Weights of a small transformer language model: 13.9M parameters, 6418 steps.
Each number is 500 + 25 x the weight over its row's rms, rounded and kept within 0 to 999. Layers, rows and columns count from 0. Numbers have three digits each. The size before them is the row's rms in percent of the matrix's.

# layer 7 MLP gate, 1024x256, rms 0.0428, rows 579-715, columns 160-191
105:460492516553533487497504501496478488526464450503503522471502517493475495538541466452457502456490
105:543464542512515522445517518505463496509493493502521508515471485487514481509522510539512486515471
101:527528530516525536545476488521476504525485512501462508516490524480518455490506492510478451505478
103:568491536508541516524477464437519478480510548501479544462518479493513519462504469524496458475513
100:512510528546498557505469531481484494531494532466495472486486523506519519494496527461483479500488
094:477495547489483495540481452491478487470462531503438427508455502528475495493512474476478483506511
097:497535494524484509527487531522522479487499525512509464488426484523532497482506502493498499517506
100:502519492510510481494501499523506553531522529525465522501481503496472502497528519506505547516506
099:534493514512512541532465533507493481522486471499479470511482501481481498526516512540521503506432
098:480508479521469501550454483459471487497538498524508503502486490522485499439480472567508461480519
112:494490488527448500498496489528524496483463485471435474494463449479509482485521495528463517484541
102:506503472500443483461475548467518582559498526499512479506489529466525530501496503528437497557499
098:458496538542550491529460462524495539463509536546501508506504527491526500497471510510511527506495
105:517465485495549517523522509547478487487498483551535536542545491500549515503509469510473521492499
094:489487558507493497501467539475518500473510469492443463480468472466493480520457472507485493483484
101:518507526544521500539507529470518515503483493505535467492524506511474501519484496514496510512501
105:481507460531543468500517478515482476454492476523512515510539495535527474529481442478516524509510
092:492557483498507547494515533495502521497503510488499486524532507472524532486509542503506523503512
099:495522521497516494489518494466573484475550461482506470492505520473488504543484484467495515522506
099:508531473532499522500514444507515464491508479516490542522514491465516460499527534498531518512530
091:501494449483462477479482491546474509499509503516463497527537458540449480483475498481482494504484
087:537547527538505527509502480492485538553500501548456486496481487553499475486478504562471509553482
109:529491485455528503491537553490526500484491479523547488527519490521477514486467495501535514506513
102:501488502505476521501486504480461527475481458483524466499477463456474518539488517509500484469500
109:468507516486501486548469468543485509479480469480515544512440559479486525502504501525480486506493
104:539547508482493479503479524494447478495501487502529508533489523487524530514514493477521461518501
103:463468491506476518453515508494487507521491485455471493494551524518464479479484520537552518493509
096:505543462504521456533460535534520520518511499514505496506529528520537472516470518503575485470491
095:519534513501523495452502497536460461523500524531461562504519531516535506499477491502515493455560
102:525458532503521483480553497510523477555484506541535495497460479486499516499500461480513487479526
099:472523493527514542551498532482488501490457498483519499527472494471517480537515511500481445493504
094:488491519470538465523527513536496523483504493525468510523480533493464502505508518472511504480475
106:498536456506480504467476450483508490512496473486448513508499512529513492472544495530495501490494
101:553504475503492522489491466494510539489522459487540495494505493477519487534505519456451537474460
103:491496427479465464484457487515471481484542520485544501480483428492525524532511500539509478507482
103:547514523482472512448499469519487499466522498488493527512493478474477518467468488477476504482497
099:549507509485488516522490459506446467498516511519486489484534486521489494528480501521494468469463
098:520453485494527503525471506510497510525487456508522542511483507482481483506523481463513506562484
095:482523485455517482464483482451489483521476504471481490440494475451506499524501489485498527540483
100:533526454477476516513472518468494467478488492462535495546523516477464526511513519558474470513500
108:525501496441559517459488489539498491473473526506519500490493532499509488511513464491493494507484
109:498502482497541533498502466487515479479528475499462460518470491455467481500506493473561476502468
095:521551501531516517480478540478535514475488503478517499523487557501504511540474534501488501532512
090:427513521519545534540495455491508496487500510478517476500476518494464502492507492507482515520482
098:499485461503494493493483495493512477547520495505528466526486478513483541460513481466469502474520
096:522515550520471517528496498501493517509467527517489496526441526509548478529461480472505495507494
104:512518506535523482516527514492529527480485471504473472496485546499505475450543509513444520524493
107:492461526490520463467487503521576435516496481535492520488544515480533525510498533523504414486523
123:475499491536489505519460506511532497530483485530476493435501473508485489465449567491510532469483
096:517509471468531492538525507522511517505512513498510475531506495528491473461477507515567498520587
100:491489521498507471516468526488488479532500535503469540503498493507491474503501523475483503477491
094:479467483522556508498514465488493503438459487492471496482511493473518511477503491522516487473507
093:483475517537483488510517525494464481506544488538530523457489454528502494461525503498495459512483
106:505544526501510493509488539503490501508515528481532471467449483541502509523499500538506513509461
103:524466525472529474488527505521511490478538494513518532490505494520505508471489481474498519467507
098:487505417492484523470460521508498548480517518476531499481496482535555514496484488512473508524479
101:513483511481518467475464492469545505470513517508475451530496501555495505508541474505510537514493
115:514519475505532540471481489450562501504505460477520516503496498486505491515494518485465476484475
100:533492524478480478476516511521509524502502488503521496503521513480519511489484496489492520481457
104:497525503525520481494517498504506485497496534479451489563476530467512475486483486507521502489504
093:482502540484481486473466483526466540480477504474512461507511524513489482525508471472456539478517
095:486507486518571488483495477479530547538497466512458518488521534469495487531478524492455491530506
101:481489510494541492506479488493495542482466528509493473491534462461476476536482513520468531489476
105:519518502496530490528523517506555489470473509489510513443517498513481466497495523548501527495520
096:497504474507516475478457467544452484513514488504497529489520519465506541488518437456499498450514
090:471470505479554486534469463504478512520529477497483455489516492570472482489497539504468529476493
095:504481543495488488483475487511552491506499521483471531495475505527534460432503454440506476533499
105:497496508517520498519510481471496497482485517489473479489536470495482471521516493470462451578520
093:448474501498503511531512494476479485511496473529496502503491454514478575488493528521473509481478
103:513490463576484481504520499508502481474484521490555506523475526476478496543458471490515528502529
095:457461521495521504446517498519548493515474522493490491495482545492498486487513531500537502546504
094:498492524471499492478503536494524457514479465519460467490459493494522502502543540472485544502525
095:507505469480536492470512506492511452468475505465471520478487482490488465509509529501509523487553
093:439492519537498480490459502474511466483532538487498492463498560512538513521538517516498557483504
096:517501466504429499521515507445513513526557535516487487557532506558466500508461511503481480482509
096:486473490471484476489467500466489510522490542493524530498494500535515473457474516477462515538521
096:499500584518504469479480474509502470490509519454526517482530487468481485480508504491507514480546
102:482474505478470511475557549484514486515504497467500470484494496523529492479462514470538526523486
100:488472502495513499479471494544538498488468525522486476497464478441549453500512527450517523482535
102:508533490505501501551510523531447498518490471491511539470502534476490484519511509518492467505532
103:493516477485487518472538496490493490499513443511464498519470503541478471529509532474533464487508
098:549526515489505529449488501483482535495510471521511499510463521476531492496526546515520519529517
102:525520530495468492450489505458506462434535469509496483517540497505527520459555514546479498483502
098:524497494463491493512521512479528499474447495538529508512511511445500490487517495493521514474448
097:500512523457503520458491470525449485489466482516554480463501488509513489498513525479487545458485
108:482512498545503456501523485472468480495507476503494506521510492492505548502491521535515484487500
099:470461464504485473495507494502507495494492544513505512507532490534524511528492485497521390541525
096:497522444533503499535501506484555505479509484439493481520508484508502486528502504517512512528504
097:473468477516501495492513511505467459518524512542479496471548486547542536487487517527538535509496
109:467508507490536547505471470529470493463470532550469519511486505420526516504463494503486528496448
100:485460501515507535563536484541490485506477545511506523501509514518488507471489515503532531518453
097:507445554532511494510464476503483511532516468492458459509453466481489511558515496498480509490507
097:500523497534497502490534506515516468483502510468487500500513527512502473544483563493484519480521
102:494483496532473482482501458496472556477459507490495495511460515516547487430437499516467530517493
097:567504531508539510520519506495522488467472523529512486489508533496524478515522490500486460495506
105:494491497500481502564475495527452534505534504461453503499495516459545512529539524528458535501510
107:510485498490526497500475534497497549543493509484554501466485550471501461477496529511491464499479
104:541454504526490479520486483485517521502515507520492500521504482523518484537516519509484510480517
101:451481516496491480461480504518523515483517455512502521512483554489514534469478507495474532512516
098:489534470509538468482480494517509464503472475494504487476450513414516491502540493502489495511490
101:498524494542500482480502497504505528530523471477496443521529506487533491502526550468539534497506
100:433500507477495513536475493481489523472474492533504521480524512491499503530512487473476519490473
089:499480468492455493549482479488489522515524512537502502472473478513511514548504492514455525486490
107:552469454483452521481468478536531490527571506476525475472452507522525481487506520526471474478536
094:490470487493472526473507483453509482506485533494505481503528498527501511523472529470531498504472
105:451501472520497491552454481472488501527528517485513509512529529500492526499523494498512495461476
103:525497489521497497510457510465471481536510479463479495520489509524505540475503482487475515496526
096:493472513527483507533518477517478511491482463509473497519489505501452460502502548526538527517513
105:466468512495518452475495526483504461478564492531494498482462502488513489477497516544523511464574
101:526498475475512491463474510525493488526544520439483485500495488486502498465505492547486473567508
108:488516550496521527497467495512496497499515568479475524498504474493478505517457469510491504534487
098:503469503532512485534496520476532488507474535499494494482459493511546483482480504517459548526494
096:535533497507493541480457528451517539523538486490452473500496493485545483499503494479501505511488
103:486466451480516509455494480519498482448517470538474498497493509525517509484541455517483471516529
085:496480437512544484498488484513486517497500518504507493497497475497545492511514499494552487479470
116:500506472513529482494512509489493502504476490545503480506490497447503501494473493468442511510460
093:511506497509497483485509536564453489513556534477524453471532492498473488451498517502550508480497
093:544504487496511465495476486530502509495461485500474491482506534516502510472500497504474481483516
102:483510522510554460548462504483568486506521480500502519480495519467478502513472539486495552516475
096:513488496473566460501575471453465527510517521461478495514534498470469526552478547512505515509511
099:500521499482536520482540522489505485513463518493519487494448532515514476529501493491522459452518
101:494459485510527453508522510525520528486537508499462495521523477479530494504481464480512495513503
098:491468508502501536538492512493523539508498506517505439530504483566503521480513493490522490503447
096:516488528491519517500482456541501495481524549471493519519485464522508519514478492517459503481484
097:488492534477544526533487527528515479519516459509465488501478514485504515498490460517519493464495
103:551482496449514476472516490472445515505482462500478490522509518465501476546502534500500503498527
110:500485470507497461510456539512513472497467501550515471486476524460552485502478518507493486523540
100:521442510515546475452531474502484517491509474487482475507501515509505466506487496473491541524511
098:514518493458515474549498497459484467486535548516437526452509512498476486529491471533469491496549
098:518442505480535495479512543508473493486514506521504524482490527469484487524476462473491485498477
105:459521536525522526499516534476447548498515479500483471484486481531518478511519503515501466523475
104:455481478504500517520479525512417499476471520515525464491501519513548494464485475482495465500469
098:527517501516442490490522492524489505485518487476518522540515469464453451523455512513484509505523
095:488552494472463468502490468451515519504520517444470490495491487493530487543535505500523494523512
107:525494487491471494459523471488474530474514478495485474490533503529509495486496507489487485449542
105:465492491496543502491521526493523527537490503486448495523477526462489447606494512528509501477528
089:494501486518479545465568540486514528486548542506526492499507491515516525470444498466438547506496
# layer 7 MLP up, 1024x256, rms 0.0424, rows 579-715, columns 160-191
105:507494481501558518508525533543499513477449482497536510491490460480473455522545438483480501500481
101:517531469511499465509465540494517508470507524496523467514475472589514515525512514478503523495508
103:483477538500519489543497497493452494503489518491466503484449489516498503498546503469511430525512
103:457449510499504493499491535558441484483487488498499530542460513509446496454486512464496550542497
099:560511524450506507514457514533511480519469523508533515487498499488568525489555491506507511496492
094:489525460514509479544477499498507543470497465501546495487507496499511514499476497478499483529490
106:504514487503498478501525498482479503486484530471463514518534519499466491507523475476507500492505
100:520501485524499533505529488517559489517541478495489462497467483531479514521509480484472497485454
096:512449513521489524551484521498516467495471481510506459514482466485507514487475455526510476492425
092:540509526505544530473483487472493465507488481502519531485516500535491521531543506483518499501468
102:539472511488551513453451516495476500496526497499518512520540518530490500514487480477494464482467
100:488530484507475436521487515482484541540485493495485530533478493462482496497527506517492530489517
099:487473496506525524484493496504507517499483503522481548464502539536545516495502481517547522524471
099:517497451512486539520462575499494542476439532492518503507502511520490529529505424479503489486492
107:456508573494518502500511529506536520498487505494490493486502499509520473516447523514490488510499
101:528506492558509539530474513492497501506505506499525473484550519548466489470472462506505517498496
104:501493490471492519513485517474512486506473501455501507492497508483500480464543519465527496452511
093:500473514502502503487476500479495531521540531570457510510467506510496474514491482521518471470528
100:538499513470503500492547501442524509515512488483554476474457543472514525496475511463491527499517
098:537528494595525523526505544504508513475481546473486512478492547493534530511542464454480495504494
095:500510547494516511515506489472488533488454500484491514517512497521496466512513419493505489501498
095:427463488503526501524520509494535469508496464479519505490497531513473535498518512467543512513498
111:467510553544515503471502464480514486519512508531512519484508538507521505480520502463486501528490
103:452504540518518488480489465513499498524554512532467526497458477507489481454522475442494503508486
103:509496528531489522499516501476524535517490547496466465495519514478529458480510488527468547501506
096:522493525513520487546493544460464471514501509501523489519507527488538564537469484505486512523516
107:529511487534479509540485490526499489527465481488515485485527541502489527537513493489469509456506
095:525460528516452524482506472510500548517527495461509509499471531541492506500525491505455537507498
098:536520519527524469509532500479505472511495489496503467543481493577480526492534483486504526516448
106:492482460498493490484501462538510477489510472477528482509488495482465504546501515513519496523510
090:474523492470462490525499494505473491508465502511458484478491530539544477508506535509497513526489
099:540490454558526502513509490505458499518510520498534488525519451560504509476482474500511474521464
099:514505498522486480516467558510476523526492494494526510536472516542515530527479462487490505501504
095:508504524510460520539471536475543513503489498499551496506473495505488459506494475454485482507502
095:554506511478531453523467526478523503502476533514477436509492513501510472472458462499537533489505
106:467468508505522437486540510513545469476480514527476516490530488515491458496475493496535506519509
103:512524506494494485466528496495510487461474500460528508500502493512540522492517504515502526504506
093:514539479497513480490530463548485515521505480519476464525515467581512496515498502489525485471497
098:504566460477519507521473530505560527498522484468489515477476486511513483466475468514501506543500
095:514471486481474488490543554411498514510523530486495485481529521518488485518499488517510501507487
106:493510513448512516512456465510477502553494516491500519495522512539485506509490518493533492517494
111:478470466509515460541508496472462470505471495516484461534488489505498517494591511505483490521528
105:493505506478480500504500504505526508457503479528523507505513568510495503504449513506445475516484
088:534491483487506486533489531470500534446489489491483508519504469498541500517477461430521531493519
105:521475499500502506477499523520515538515515494527536462448515441515498503512494521522504460495509
098:523494491533515487517488447547517508492510529537468508519539500494551463468486494473501486527510
101:532467474499499533530497509481507475503540505504544502532471500470511492440526471430502495518520
099:495501540507480443488485526493521525479480539488533524485531483534498489521426539508537468502510
116:489510530524515494487513510532497492448513491509485491542513548516500538519503476487490464578522
100:527482457530457465467511518521504512524505482471491497454522458519461522480458552498485504516516
090:514460468494467464497523535530525461498471506491521498521519502453505538507516504493537473489530
095:476521470516493520548489542510467470503526563463523454514510511532503489487506507500488530499475
095:435510505487492494506513512516498483470460464458476508528563520526459523505496516497486512474500
100:487472485522480464500516465471497542548495496476472518453525497492505480532524479502483524500532
104:495510484519490521516463521472457505526498510500488505518503506475490510455520506480498462486524
099:505543491556538511528495486482497528481479537537501527497530534534560525549447420534492479504480
101:488511486468502499477477488525492542473456510465455529467512509496495554481458518533468466495491
109:487516497513488501523492496509486503461494522507500514450433481439476524492479474504488536494510
096:427499519466470446505478494506477556511511544463491514514520526551511484486529537515528500508548
100:487515504585537474481520504487492517493509470491515472536526485495442468460495497492514479507514
097:435516500489502508467513477477490503481530501506524563510516493500468462498490446466515490523446
091:466522505468491514522425529521487505508502485440450502520487486502480498477532492536515507495495
101:495519482525499551502501503500519496513493495502483463531508514510513496515528517556520519505470
103:498505546457517509493499489494498503520512505502499499504515459502493541477497488481505502468501
096:488495504566504493463514498489508493477532485541498498507529499516524481534505484498506517505491
087:528561516498481474500492490527506540517498470505556513509462527455492538501513461514461521516544
096:533499512515454431516453506546482463501472516444474502529460517478484526483513540500515495505547
102:488530468523531464522502497511493471465512511513452486511585458448506452503503514473461485530484
098:488524584472482450477542512487491509512489476482496531495461514492508520510511499507500472518541
097:465483489561458472491520485472493480499526509467526437503485487512497465490474496457532478514448
103:511494513526514516523491483518500483480473465509553521502502456515488496494479480476486510467487
094:477496515512506491533509480524514519498540546502484508488489496528500479486490481554479488509502
098:529493488534496534495500495504499503485509472503521463455508496512514527493455514479532502476482
095:488508445510481499480549465487475450499507478478482467506504448525537512533502477547462537500470
092:558474484488516437470471486498485516531467509488528519514494509489528534457498493503495464494498
118:525493513485520508525492528491472497508443495466537494537521478513523484486494528501485495471516
096:522497486506518515493500467508505494484447464467530522495486515525481507535481471458473509527492
103:471477475498475507480523530485546519503512492494489512504483516518460482456547519462550505525495
098:470492488487490487479491456541496542491511526485502522457516469509552463535515551463507465555499
105:469482512514440486543509512465460478490562481551508505510506497509490543453537511478503525543460
103:550527535459558468447506486543496496453491467501515472462491566500505498521485497500488521499468
094:511486471500517478464491516484476495468538517513553518476508490483499502503522470481500481547476
096:471494467516452505500476501517529499508488527500485487505485521483486514483511490524547509524527
099:478551463499518515537520498442476486548517491455485488501497489503533519527457445487507505524540
095:505537485486540492478530482515501472497498465459469546472505495499517492485504533488497537496491
101:461521472483473557470510512489507485551532508482517512529482493532500529487483498525494479526441
100:513546487512515512456510477472515520519513475506516499493526551509493497507508494439485511490513
099:444473475520514509545423515453515504501543476491513475526519503508522513485507521496485529503468
097:477533517504500518497466503503501522483510488529496480502525506501495491496498505493522459534527
106:535535528459500498484475537478496505531509509504533466564501488512501468498482485496466536526494
100:519515478483477504506519524488502536499533502465479512480500479508461532479476552495491480483520
101:481476517458482536473519526464476506515509511509484500549526529502489512484456487474514508471483
097:454475492508532530485529492482476474544496539506509501482506500483511506481518470534497518490481
106:495446503505518502486532488492498521522511515478526504478493448501501457511511515455495504528450
095:474525475552491495520496479485490515439495478508478539518491500533463503488519480512536517500515
105:465455541484517526462500506465489543517488507561515497472523471478487497547483482517503486520508
104:518511521497548508494531495525464489444503467466490510510488492481494485499472501477451480501502
100:501486495477510498443457475458495515503548509508482511546519514500519546468494473518522540487496
102:526520475466498499478503524512505548472467525540474505479508495535488515505474477472498477514481
099:496503493498534497540537492499479561498502524474496460472489476524465483493482536489516493491510
101:484473503513504492517462512488529498503491491481502460556506553558522496481501511495449480454556
097:497467527539492498492490484487495487494478510494523479460464473464469515512482500524535482511507
086:539494466544497505524484477505517516470513499527491489485451506533498481486511499525436505541481
102:450524482505512547490566493502507461500441510479483517474504483525479530501492523521524502449492
101:490477508539490504471530519532537473490543520482526508474501500455496561498497499513540499491499
096:550497509510501519515531558478520506490493486484509499496485502529557505484442468528469477535502
101:517503516533530537451493484495538523519494485478482519515504497522515499479479466500484506475531
103:512483535522517543468482498543486453498515490517504483502532515450465502508513481466494500477521
105:467450495466504491511490522488541470527519479495465478508493496552474503486495508514490509521530
095:508518527459486512517485506495502502542511512486510460469476484504490492513487491496509511481504
102:482513520521501472513489502539515505530485521508493499490495502512521479494526518461512538525462
104:501505505520501528530526555485466520498494469514493479526491480490490516511486492491497529495471
096:520530501553509507493506524446494556520578474500492477530515508445530449460515470526504492516494
109:523493490498540517494510505492473496500495533505529500512518514548524460502464456500468450552530
090:520499440498522495514502460457486576520487495503504523509520464512426458506446490477494436484469
122:480503471496520525523508485492482509508468483518516485486528498476468504545509511503455541485492
095:495546484489486492509466507565490487473530494485493482516506512460535511524536478494479438513474
096:510507473495501468515516538506478486512488577519494531563502503486549543493497497493455485498478
103:518515467510462510518499524470525486501489550512471517509525517482488517507478483511527421540522
089:493500526499516507520456490508496499509487498466516487476505473498512476457465474445501482482524
102:537502478488463471498472491485477469458514508549507436477490490473475484510474516507509453488489
107:474493494487515541481502489522498530487489490488488485555493527498549514504498502498517472535519
101:493499513506515532556510521572476520526547491458530445515499492518509474498513509491523516501472
096:521521484545508480502458518520543534495511490486499523454489485506523462510514484561505531549517
098:523499530512518531492510480512524474464511490488484498469485498501503535502517455510449518494444
106:508530527526502487458489497502499466500516516489486474477485492472494504536476518521527486518498
106:497521493469505466497519558518488443513549486458460486454503477497520506490440509502480487476488
099:492506564524563416490498512516490511468533452507476480485502476486476496535475495503510529530491
096:507525486509493474516521484532519498475435510514473529497521445484469512492527494504481556544524
095:555536480516531534539458508498485493505517553467475496509557466469493537481530520515497466522496
108:469527489513506472492479505472529476488482502529482502481506470494487462492493485481493498471493
098:515512511486494480500474491502499496495474513480502522522490509529509542493472470470487528519502
100:498559474542548500527528526499526468504497515521509499497538475499482466477533540540501531467486
098:531496475520500494517471556527507470474519472477478483530557482562520495522541556512486517502533
105:479491476504504469527527515491530521482496470495495511485552487524454480467516501488509504531466
103:512489540492497501488508512498498553501500477505485547502502475474498517560448496522473471516524
092:549509508471499535472518490457478501473458505547492488521492545512484495512505514464515512516519
# layer 7 MLP down (transposed), 1024x256, rms 0.0427, rows 579-715, columns 160-191
102:519467453506501502510496507502493525450498525501515523470501500505511439502538474537479469470506
102:506481478480528542476479503507492523494480516484482502468513493545506503493464501515449553511511
102:454494486515465498497496558472529542482502456507543517544526502523513511525479534511520575512484
102:511456493534482496531496523565462481502547499507521514475519486462516515493511475525509518553503
099:496481436534506460503491524472519469472546481497483524551541508549505482490499512489492521523487
098:475479503494522486481527491508484470490526510509525540493465524531459495490499518544522498525483
105:484513478505460486461501489509500502507519526475488468478510465510493477493488499470549485493522
101:500516489495519564553459537496524458432489516511467531486529521522519462489471511537510498537506
095:489512507524522498495495516487498506503472488503493551492542510477467486538479506490492531482516
099:461462488495518530513498504485474441511523471533485519494518485550516526465489509534463460500470
103:515495492522433525490504445499494529502492513463544475477447505494465510509525542502491502512566
105:522462505467493534512530473505515472455508473529429478451503498499527521511499494499511503485508
100:477484524503518486503519469492484548516548536529523519500486458526492506504483508494476529462538
093:481477539531523475474498427516511528497498489479472470445494504466519493500518556538515480481480
102:451512545505500490526474532524503502467494494442523469487490511514463506489443515515523487510485
099:483518476475498497468517489530468549503540492488501531491516489509501497542528508482481535486511
101:487539514503503480535514513489499505552489528520471474418498538447469481510512528539544513493489
094:515506490501555473508521509544493483550530497527479506498542475510524538462516487507513501510521
106:480479525525450538506518485492490511505520565518495568516480497500515499491522503514486547498502
098:482504481436505556464502479503491497500481488521482478465527469467488513489452488544499493480548
092:505481486520510476520478483463518436500474481469519496498471481497501516515450535475481521521454
092:502520507520505515557452511490492489505517541528463485484495464485497475465451488543463490530496
106:549520451447491488478508521508561522509469452467515480514526489464483508519473497478519521501503
102:492477497552520485494514511523506525501486490492472539490452491501528510507483519496505527483438
097:482501529468514497542476480518504470519479470513502477532451546479483529467501470496524474510461
101:502449467481511518434557487485489490475503507526418504486501500491459477484456509483497506476491
100:491489488486486528471517512490439532488498509475471528546499483545508541461470510461500497512516
094:512496456503501496498482497520481503532558516526504521470524515511517497528496525530557483505487
095:472502507485466521489520478486544514464506502461474528502510512465501502514489531535492522487483
106:508491580495485489530511512507492479517524518486484510525509478480472472473525487518441494517506
098:560488493467499494515513516462527502509515486520481471483508534511531522504503531499499480509492
102:529488521528499509504554481532482504487534482489438493451509477515459520515508493502500520531485
097:522516483547536449526469500465493466484517499493468499531500494525480500463489506485478478458495
097:488508502529499502506497461518517489506512509469493516545503481539483520481478490511478531502526
098:517492485485479514469457491520505477492540513499535504526464457544509472512483484522495478485455
103:498507517546539516548539503534521499502552460504493457506562540489530530505489442502526543474507
098:538459535520541471487467488541524506532498489483487511502490506494497493489519467497532480542500
097:555510521472481432545501493508510515454481513517521479527517520482480515500471512472548518481474
099:504499548523552488486512502463505458546485528507479506485474508510492481521501520492519529526552
103:449489539481532476491425458503486464450505498511474503464495512484503460499494540536497543503480
100:485516528560492564508511530490503509520518461520510514512538502458525508459456506529521499519477
105:483489477502491492487493518533530470495496503485456447487520537479489501532545462492503515477517
107:476464489477522449502518503512538482530478465523545518512516518512502506473469474467492493504470
094:514468520501520517489527472531462515518453508513540500500561480479502512516516532484480553516520
106:523462490513477482470493475508463508523512503530506464495483506496500455536548499490475528498470
097:489541535477486498489557532499497486509453501504467516546501499524444536455500475468522516482514
098:464468515482461489529460502495491560500514485548465491491494521493517515460512518504524507486489
098:541494489546481576494523507517478452503481491516535546467472471480499504504492519530499482488513
115:520503505513465514490476468494513500542463515537523478481504481484478498501454509472508483510512
095:519492494472491458549481483498503588491487525523498522507499468484508502480539461480485557483519
092:496547527496477478543511505488499469469449514512492511478463514486467515494481441515494500500517
093:499504534539517476461472529462527522439486515513462506539498515521482487481488491560489482484513
096:535505506470487502503514485443477482536515466538559534503483494497537435500506530491514541517484
100:492486483514512457477501477495487492494454480502459501513501486514503508502504526488478469476515
102:525497512483498486517489528497519505486532514501526464519467559549470470505496540505502512555526
104:501487527538521475501484500506476552483488507502485500495470524505480486523491490544506511527492
101:512500488487523543503474551433486518527510499530462429549491532509528496508510540476499536539546
107:499482507487509496456502467468521470570497469511554557508474484492513503495473473474494489498501
101:485505536533481466535430505533482494489471500502486512495496504504494505519490522457495458502503
094:473532547527516510485509492495495478520498553533516432451500495507460493484515515521467475518483
100:495490507471535480490508506462511504528520476518490498521508484468506516465467465522504476494498
098:502495518503503437482503487518543551487503483491495505479477517490498505535459514506511471514508
101:515497516468495464489519496519462462533504483478515527545510519453502483514504517511527512507540
103:492528541495473508499486477530497482506466517505518483446545460481522544538488529489517515496530
096:477472451512478511500479476554491455495515475521531482499506495513500529512520476531509522489513
095:493488505501557518476452491505503510496497473478505481512529480513496506500480542527551493489500
096:482487498492490498500449512525467545498493502518501503541479482516455491535514491502497489536471
093:508526481466455564464480566514491490512538503528520521480476509489515498465480462529515520467455
093:502466492492490536524448509499520496541542501494515503512521479492502527518497505468500524499477
100:548529500500494486477489488501496560531499504502484498480560488499487508494507469478479484481547
102:535496509539498499465442506507506494506490475484512507466514489544514526476474486518516490464485
101:483456521491505513505488511519486480454498515503447551529528525503478478532477503519524546501496
102:472496502520507484474518500487498453429522486460509558540492494494469479453508502521487549493511
094:514533529475517493493538511475500526525471445518511492496475479541475502498473493527468467512511
095:522485494490477538522493520427492496512538545501521489508533503501459501493505476521475471497520
111:509513504457476529537511456483492508495481482468530482525509466520539500527474530480510511485492
098:541515471540534465533558509473533476500476464466472473524481488499530570490444489522505511435481
102:546535489500544493540476487491485527509519503488463502509509498521462486526520469507463471483506
101:468553534507507493460528528523553493455498553470513486455532456446507491491530496459479495532525
103:458514514484468470472488433502529522513512528506494465523509511494514549496517465458487495500477
106:499521517504495520498552502497495495477550502475503484528532514473505499526514495513496520467504
098:473477474511456501543487511520499491558512541528481497518497458504503528552505483516531496508497
097:464523541516537523451479480498522517546469487509486490509466477449477503506527486489504461508467
101:447489482517516521514451511488484512530512541485516484508511490522457511514467496487478498523524
096:452447499529480449518508480514486502500547503501464481516484523504488508531527494447505508483515
102:491476550499497483503500496479509518461486522509484489491484526478449439539478489472465495508507
105:501468431520517492461509485501473490510525504518495540483563546505559500485462469466493495531544
099:559467547488531487478514479464515504507502490536526543526510482524500492510486515493524508484488
102:448540505495538475536446484531486499544507535449471514488484504519490510514493513475482466507470
103:505482471518534534496492540534521551503510467498471536477515506550469499466468525509486525485460
101:501547497507499476542483469501501459451524499500517515475507505493454555518486468511474474532501
101:549507494470488484509549516506499495508501507491521490525470494507523495493465458481512532491517
100:523532557497497477474470510466498502483540542449491500467500497460532466512520511490515510450452
101:531516514478476523503485467481438479511491464519486461517471540526512525508493510559474477456538
097:440528507517525493489522506482496526485504550525456491506512489472488489516479518510493500485512
103:511518498493496518506516482489498467475535508502506471494498490496530503483515535525505473500517
101:476493456494491466456470504506500493481488509498495507489497512521477501487500470477482481475553
101:489529516475540550521519469484499521475528468483518487489554488438500523498516505511470523465513
105:500544470479498490480493515504470516524515522514538496549514476475513479489505534513454485448478
098:476515467454461496464516530484502461550501461559497511465492498500458499503521501523508494452523
091:516538515475509496501551467512515464515488508500479499477517502436524480506483507504527531485451
095:500520527501479498505452517517524518463497478529488488489494493505514530520501511491474487454501
089:498496511523498510481522485508479484480508497495512526553550485492519532479450490458542490511475
104:520515477513508536483482511503521509521520517526495476488518489536467545506514482541486554484505
098:510505462458503541485447494429525493483483476506474497486505503526492508509523519471501544498541
099:488466471500498522542466444510494461486511514511496486482501511499471475499490503497518534445478
096:507505484498468498515466501461488478494506496455494536482494481526492525466536483505499497477541
105:499472489469511493514516498473501478460505485498498488527501527431495480516513475545543529506500
107:524466498494506477490485467521485448528504510485492502470473539526505501467491526520482511506504
102:469486468475528492486461501513524522552467473481510483536501499514517502490512524481501494510527
103:514489519544522516463477500463474509497486562491494497482499498508479531461478510505516477525520
100:499468499482497522497497511536490489496488507500541545461508484473507497492557540535472533525490
098:465480448510483485527519471496534510524480476495533444554468496529522494520514475497542515525517
098:477470490488489463489514495514505511496548485506478472469505512474483502492488508520517505487451
100:531525508497442472501517507440500532508474475539510494506494501517446482507464494489501491504478
120:503446514459506489479515521469485517505494482470510511504476515524476471480476449519506522528472
095:522513539504480465500490491470482546514521479511537437515488512525456507525515507503511474493474
094:538500522500484461452536445468487494503564501493481522492495505483478549493488509465457507488480
102:487511491524468531513537501486482529524523468522507530510559478491503518514452536508480494471473
090:495498496483503493457534517492467533530474531529548490497514451480492557505488496538454513476482
103:483548478504533474494491465495474506475496572500488501502464465507520512513464503499514484512485
100:464492443478513479501470525515480516527524467495465472539469497499507489515457484500489496488513
101:539498524490489508501474480508540479502477512546501525457460520499534508486463512506433490498474
094:514565531487492570530509516536516475482512536483489541481534500521486472482504503507454489479546
093:512461463502498514489516504510520499492509507486505446522514517470514503531494467496532520504522
109:494513544492509522526530464498489488509462480525485531472496462496502513522489495509510516481569
106:518501510521502490477534523459504483479467499454495491513486503447529480488482480505524497463529
102:526462478488455504511507482476523504486502436504488518483468490460496430472530491462479556478518
093:534508463534484525487520448533499509532505463528530477514515510523465547505445501505491479481512
098:481526498521455494505465506493506507478492496559499460493462483517500489512461529485567506487489
102:552453423511527487483500500525496473502516529473548541496470508479470511509478529494510521481516
095:516491482543511483490480471481528497531534486471481522504496500491492482506488539505515473479507
105:540483458475504511475474493493502508487511530475465504467493491515506464507516486497501531497541
094:501501486482485506482542495488531457481504494516482491446504512502515510477502543532467508446486
106:499551528558489563502504462508513509461531508501498524506466498496507494491477440555518509506487
108:502488503468541484508496520451500486530491452474523564510499501537518505511533468465516482525510
096:501526477454511461479503512509493449452459460511529480488517481491485544490501512475487530491488